From a checkpoint of a small transformer trained on Wikipedia: normalized queries and keys, a variant of SOAP for these matrices.
Each number is 128 + 32 x the weight over its row's rms, rounded and kept within 0 to 255. Layers, rows and columns count from 0. The size above them is the row's rms in percent of the matrix's.

# layer 7 MLP down (transposed), 640x160, rms 0.055, rows 436-445, columns 0-159
size [ 93 104  86  96  89 101 106  97 109 107]
[[132  95  63 140  85  70  79 127 141 151 148 166 105 136 132 153  72 127 156 150 137 183  99  86 132 131 168 158 123 105  97 144 124 122 165  82 163 137 157  80 115 188 129 110 111 129 157 124 140 138 157 202 139 163 178 156 106 102 145  98  87  96 107 185 190 152 120 146 105 148  88 100  95 133 104 157 159 134 134 114 153 102 142 125  93 133  97 120 122 140  84 140 121 106 153 146 128 122 145 125 132 178  95 124 111  68 118 111 137  80  66 109 108  99 147 145  72 150 144  82  95 109  88 153 116 219 167 141 204 178 188 149 103 121 157 126 104 148 139 178 163 176 148 127 117  75  65 118 196 161 146  86 185 151  97 151  87 105 125 146]
 [158 162 131  78 102 146 114 103 161  88 141 134  98  77 119 158 144 138 187 125  92 143 142 119 140 155 157 150 164 106 161 149 113 137 138 124 212 103 182 187 169 108 111  76 133 141 175 110 128 107 118 140 159 101 158 150 163 123 122 183 149 105  96 159 100 106 100 102 145 116 123 106 126 124 162 144 128 119 106 164 112  99 144 133 103 135 100 163  97 130 154 135  80 129 170 173 130 155 146 115 156 124 172  85  49 100  94  64 146  98 121  97 130 153 142 186  67 123 200 101 157 112 136  98 143  38 149  88  84  73 164 147 172 152 184 128 110 188 128 140  78 119 146  53 165 134 156 117 123 129 151 154  97 104 171  80  81 106 168 173]
 [ 66 133 132 130 145 134  94  75 138 176 123 133 181 144 138  89 183 148 109 118  99 102  84 147 157 102  85 117 178  82 189 140 153 117 116 101  63  85 178  71 143 114 109 160 131 101 118 153 105 121 144 120  84  34 104 125 121 175 168 115  91 181 172 155 134 121 136 101  66 114 136 109 194 112 104 185 114  78  77 115 124 208 113  77 176 155 123 124 163 157 159 127 168 154 148 113 117 101 126 132 129  99 124 138 138 122 128 147 131 108 113 169 103 172  66 142 144 194 123 178 179 147 129 166 140 124 159 183 138 102 116 122 133 174  86 122 138 129 116 163 122 180 169 105 162 159  91 125 128 100 127  78 145  96  98 111 140 124  72 156]
 [148 106 117 103  75 123 130 103 161 195 125  97 181 109 129 153 146 138  99 104 102 120 148 119 127  94 144 141 184  76 141  98 151  59 127 113 195 123  69 134 130 161 152 171 136 208 166  82 113  93 115 154 101 179 190 155 175 165 163 152 168 144 118 168 154 163 109 148 141 143 143 143 144  74 141 118 121 178 120 101 179 109  90  73  84 148 186 122  65 144 111 124 178 176 166 131 179  98  99 175 126 140 127 150 184 136 116  99 139 123 126 139 139 145 148 159  84 179 100  91 126 139  93 107 124 113 113 168 139 190 167 141 131 150 156 109 124  71 112  79 114 144 117 143 136 143 124 155 161 125  96 197 120  51  74 114 106 151 144 112]
 [164 148  68 182  86  98  83  99 144 138 151 187 183 109 116 128 138 133 152 175 115  80  96 160  80 123 116  83  93 134 125  99 112 126 111 136  70  77  99 126  83 101 102 130  91  82 164  99  83 116 136 166 100 156 167 108 178 140 101 177 109 123 143 105  85 109 135 158 119 107 138 165 158 146 140  72 145 174 156  91  94 124 168 113 152 132  92 130  78 136 162 122 112  98 138  73 112 121  88 163 118 105 162 133 117 161 108  90 197 140  80 173 158 184 111 100 113 121 101 128  81  65 131  82 130 122 162 114 153 131 135 176 126 109  86 190 190  94 162  97 154 122 101 176 113 157 145  55 127  85 108  92 164 120 119  99 121  61 146 136]
 [131 208  96 134 141 145 128 143 158 123 120 101  89 204 131 125 145 143 134 111  97 159 178  68  87 139 112 124  70 173 194  96 152 111 143 137 155 173 145 117 113 144 123 147 143 160 116  75 177  86 169 177 102 123  71 155 100 109 139 107 105 128 156 185 120 118 166 124 190  98 126  51 154 138 140 189  73 156 148 175  94 114 160 160 175 157 122 143 103 119 157 155 114 104 148 143 100 109 119 119 166  96  98 165  99 148 128 129  94 142 185 108 105  89  83 150 136  96 172 135 161 125 115 151  91  89  94 178 103 108 119  77  61 170 118  87 139  87  94 143 161 174 136 114 142  83 109 188 145 102 105 135 143 117 140 115 126  95 188 183]
 [186 145 168 155 126 195 122 139  94 127 168 194  85 145  98 112 146 170 109 132 130 128 115 126 106 199  77 145 159  93 109 106  93 143  93 103 107 105 133 181  65 154 148 113 116 179 140 170 138  82 125  96 194  85 127 119 110 101 125  83 147 164  75 101 113  96 166 137 165 133 131 108  82 119 116  90  96 114 136 137 121 120  97 116  91  80 121  88 110 144  50 160 127 137  96 115 161 144 148 160 168 125 147  68 109  91 202 162 104  99 111 106 139 134 144  65 153 143 118  70 148 114 151 138  95 139  94 113  66  51  35 124 174 140 112 163 104 144 194 136 174 138 103 106 131  98 121 108 168 135 123 154 126 100 132 151 131 104 110 118]
 [163 142 140 120 179 188 158 105 195 109 100 122  65 110 116 118  78 100 155 147  77  74 140 103 148 150 110 232  88 123 125 167 152 147 106  92  76 149 100 139 190 150 113 138 174 165 155 147 188 153 136 154 184 136 138  91 117  96 135 172 100 171 136 154 115 133 105 126 149 140 154 101 119 144 105 148 157 135 114 114 157 140 106 108 129  95 116 137 107 145 124 162 147 148 150 126 103 177 157  83  84 114 112 217 110 127 111 101  80 120 120  50 122 143 122 147 156 159 149 179 108 115  34 108 125 136 114 101 123 107 138 139  98 150 125 182 151 142 131 155 120 132 206 147 131  91  69 132 162 195 134 132 164 137  89 123  57 150 148 146]
 [128 106 153  90 118 154 144 130 197 137 132 151  86 100  90 173  97 159 118 144 171 177 121 158 137 122  88 144 131 156 115 159 174 143 198 118 198 160  92 225 134 114 120 142 124 157 154  98 171 121  64  79 146 116 134 124  99 134  91 189 154 110 183 174  96  95 123  59 134 116 117 130 146 168 120 113 118 149 172 141 121 132 137 139 114 140 137 186 144 118 139  99 171 123 106  91  57 149 145 110 122 156  77 138  94 138 137 154 101 161 110 103 164 159 127  89 143 120  79 113 162 128 132 140 124 124 146 133 134 104  80 109  52 130  46 108 119 136  97 184 119 125 150 114 138 129 131  84  66 148 177 136 163 193  59  74 136 155 152  99]
 [172 123 129  98 167 131  96 135 118 112  95 189  82 136  87 155 171 160 133 189 172 166 103 107 108 129 136 135 177 161 100 123  59 152 110 117 151  72 123 108  79  80 126 189  93 148 179 192 123  75 111 191 160 172  46  91 192 119 154 102 121 135 153 118 149 113 107 156 102 116 152  95 105 118 104 143 116 120 135  90 128 132 117 193  74 123 124 114 150 148 163 136 159 100  70 127 130 128 190  90 140 145 124 109 153 110 189 159 105 185  67 139 172 145 166 121  97 185 144 106 152 171 141 187 126 103 118 141 111 107 154 107 182  80 118 139 109 114 127 110 116 164 142 121 125 160 105  72 140 134 152  96 165 193 128 120 144 120 106  90]]
# layer 7 MLP up, 640x160, rms 0.0551, rows 437-446, columns 0-159
size [103  85  92  87 103 106  95 106 105 104]
[[ 90 123  88 118 175  97 179 174 115 156 102 114 161 146  93 101  65 116 129 100 165 128 123 109 146  90  81 145 146 108  92  67  88 154 101 149 179 169 100 132  92 133  60 171  62 121 101 136 119 108 102 101 123  94 108 136 131 113 102  83  98 122 127 179 172 139 147 106 146 145 101 103 174 110 115  83 120 114 160 120 126 134 118 112 101  83 198 106 141  97  67 132 100 146  94 126 167 114 131 132 139 133 188 180 163 138 185  56 110 180 129 122 112  71 128 136 155 121 123 153 169  88 132 131 113 118 168 113 117 124 138 131  91  59 103 142 157 102 155 136 181 224 141 160 104 114 162 110 119 108  96 137  93 169  67 154 166 102  89  67]
 [ 97 168 113 154 142 109 163 100 123 188 140  97 127  92 134 124  76  87 120 163  99 110 148 178 162  82 107 184  79 116  93 129  85 188 108 104 139 171 157 151 119  79 102  93 120 128  95 128 129 109  97 110 105 107 162 118 100 103 135 124 162 126  97 115 100  84 153 120 146  74  63 107  63 174 112 120 113  94 134 134 184 128 103 133  98  94 217 177 154 149 109 157  78  89 132 175 135 145 170 159 132 158 162 120 124 126 143  79  75 130 132 158  89 144 120 107 199  93 102 158 172 149 131 125  90 140 134  46  89 147 123 159 140 139  88  60 126 149  80 117 115 157 138 123 114  85  61 143 114 108 115 118 116 152  56 141 108 136 191 141]
 [162 196  87 120 101 158 155 140 126 130 125 111 118 176 111 104 126 123  93 145 162  85 203  65 136 179 158 176 101 104 186 144  74  95 120  70 153 146 189 113  91 105 114  98  86 124 162 134  95 120 122 123 192 147 178 112  42 182 120 194 118  64  93 209 149 106 164 138 112 114 122 159 143 161 130 132 128 196 100 125 153 159 104 117 111 149 130 137 147 132 155 129 161 161 166 150 115 133 110 151 115 116 103 125 105 141 125 139 161  84 103 128  95 134  98 128  93  83 107 106 128 161  75 160 106 149 143 181 169 162 120 125 156 119 194  99 190  78 109  90 137 168 128 133 111 105 137 143 150  94  99 129 104 175 105 143 115 196 101 130]
 [ 93 134 159 191 143 117 139  96 163 100 174 190 100 127  84 111  94 151 163 129 171 162 102 147  92 100 170 109 111 148  97 137 142 135 141 173 129 112 108 151  53 119 171 150  76 108 130 146  77 126  80 130  98 100 129 148 196 102 123  92 127 117 125 100  76  73 127 163  98 125 122 124 125  94 100  86 134 147 181  72 145 143 121  79 125 129 111  89  90 111  79 134 114 156 142 115 111 145 147 155 144 139 115 165 104 130 145  93 141 143 102 150 178 123 112  93 101 126 162 180  69  53  85 116  66 208 151 156 136 118 147 128 181 117 106 102 112 133 161  91 154 178 130 118  56  83 131 122 181 126  45 134 203 122 161 143 153 126 119 150]
 [148 159 141  54  89 152 185 149 177 137  58 101 111 143 102 109 125 104 117 118 164 160 166  84  99 142 127 181  84 160  51 112 141 100 139 122 157 118 104  89 149 116 154  67 150 116  96 121 170 186 155  87 152 156 144 118 116 112 143 141 137 116 160 140  95 100 163 152 144  84 135 113 138 165  95 176 184 156 144 139 105 120 130 130 132  85  55 112 166  97  86 174 184 129  93 111 153 190 118 126 130 137 103 139 148 107 159 130 150 155  79 141 116  99 152 179 166 147 126 176 174  99 159 134 128 152 164 142 138 102 134 115 150 173 135 146 142  64 153 127 161 155 176  89 117 104  88  31 130 183 168 123 119 100 140 138 123  64  64 124]
 [ 92 199  91 131 116 109 128 146 155 168  94 147 116 167  93 153 192 125 110 193  31  95 151 129 162 167 125  98  98  76 115  95 100 175 142 129 156 163 154 133 202 125 182 126 107 133 137 184 108 143 162  88 131 145 151 103 125  50  99 138  80 149 104 149 128 130 138 151 143 130 147 133 138  70 103 166 132 120 134  92  99 122 181 105 132 128  95 117 192 146 162 139 163 136 136 122 159 148 116  92 127 158 161 151 147 108 140 136 135  58 166 160  98 165  65 114 140  95 152 139 127  87 121 120 146  76  83 115 103 149 110  71 133 157 109 155 124 195 181 120 149 129 120 102 132 122 171 163 181 158 209 152  86 138 114 103 109 128 186  96]
 [126 112 160 125 175  90 133 126 111 123  93 108 177 120  56 115 122  81  74  74 171 151 125 142 123 188 144 133 136 131 162 127  89 139  76 157 103 127 172 140 167 108  89 161 131 136 177 108 136 150  94 159 126 114 148 140 119 197  86 122 133 153 159 175 160 147 112  91 171 115 112 129 121  81 102 153 139  92 114 129 163  31 130 121 116 124 162 104  89 108 132  97 159 205  57 138 108 119  96 151  84 146 107 158 129 118 109 127 128 100  81  85 120 142 175 123 132 150 112 160 174 106 101 141 192 117 122 161 194 171 140  81 159 138 150 187 132 167 111  97 127 206 167 134 112  94 111  95 168 198 133 154 148 114 131 112 156  99 156  59]
 [ 91 160 132 132 134 133 152 128 117 146 142 107 127 147  74 148 146 104 144 138 193 127  63  25 140 110 125 148 112 173 155 108 133 123 137 167 116  89 149  92 134 165 130 106 158  97 109 148 122 164 168 193 136 185  95 143 141  76 181 154 135 175 114 131 115 111 130 106  85  56  63 119 147 170 118 138 166 104  86  99 114 170 119 119  73  55 144 115  91 105 171 138 191 123 215  67 167  65 145 127 141 144 117 158 147 128 123 141 142 168 135 154 141 169 158 159  89 129 170  97 113 139 153  95 164 129 132 145 102 137  83 107 157  75 115  90 133 108  95  93  99 149 174  76 141 137 121  93 163 122 105 192 178 121 139 138 156 119 123  94]
 [ 88 185 187 113 136 154 123 150 112 112 113 103 130 106 104 123 187 122 134 127 138 115 129 153 154  72 149 151 140 196 129 136 160  69 175 141 126 123 176 104 179 146 151 118 107 163 178 130  80 125  99 178 117 110  87 133 129 119 188 110 107 108 107 134 154 141 180 100  90 143  65 221 148 134 146  64 120 102 151  96 158 146 119 106 175 113 130 156 156 120 165 166  77 150 185  90 130 173 126 106 148 163 134 172 166 166 129  90 122 153 166  92 117 174  87 183 112 187 128 162  87 117 132 125  72 114 157 205 125 154 178 114 136 158  60 135 192 138 145 106  55 121 114 120 115 148 138  99  96 118  97  94 156 124 141 109 137 154 130 153]
 [126 107  72 114 113 125 108 133  73 134  93 117 171 118 146 111 145 126 138  71 134  99  91 141 106 175 152  63  86 152 126 118 144 195 118 126 152 163 161  77 151 103 143  99 110  66 131 192 113 149 184 138 146 157 160 102 110 142 130 125  94  80 182 164  89  90 167  95 114 106  96  63 118 129 110 105 130 153 169  59  66  66 131  67 147 153 114 170 128 127 106 125  75  95  67 148 164 201  88 155 146  94  87  89 155 116 152 167 147 139  88 120  88 152 141 178  96 109 148 135 162 154 137  81  74  95 119 146 161 138 159 157 191 128 136  95 130 145  96 143 116 137 168 145 109 106 142 109 141 111  83 143 138 106 197 156 168 121 103 109]]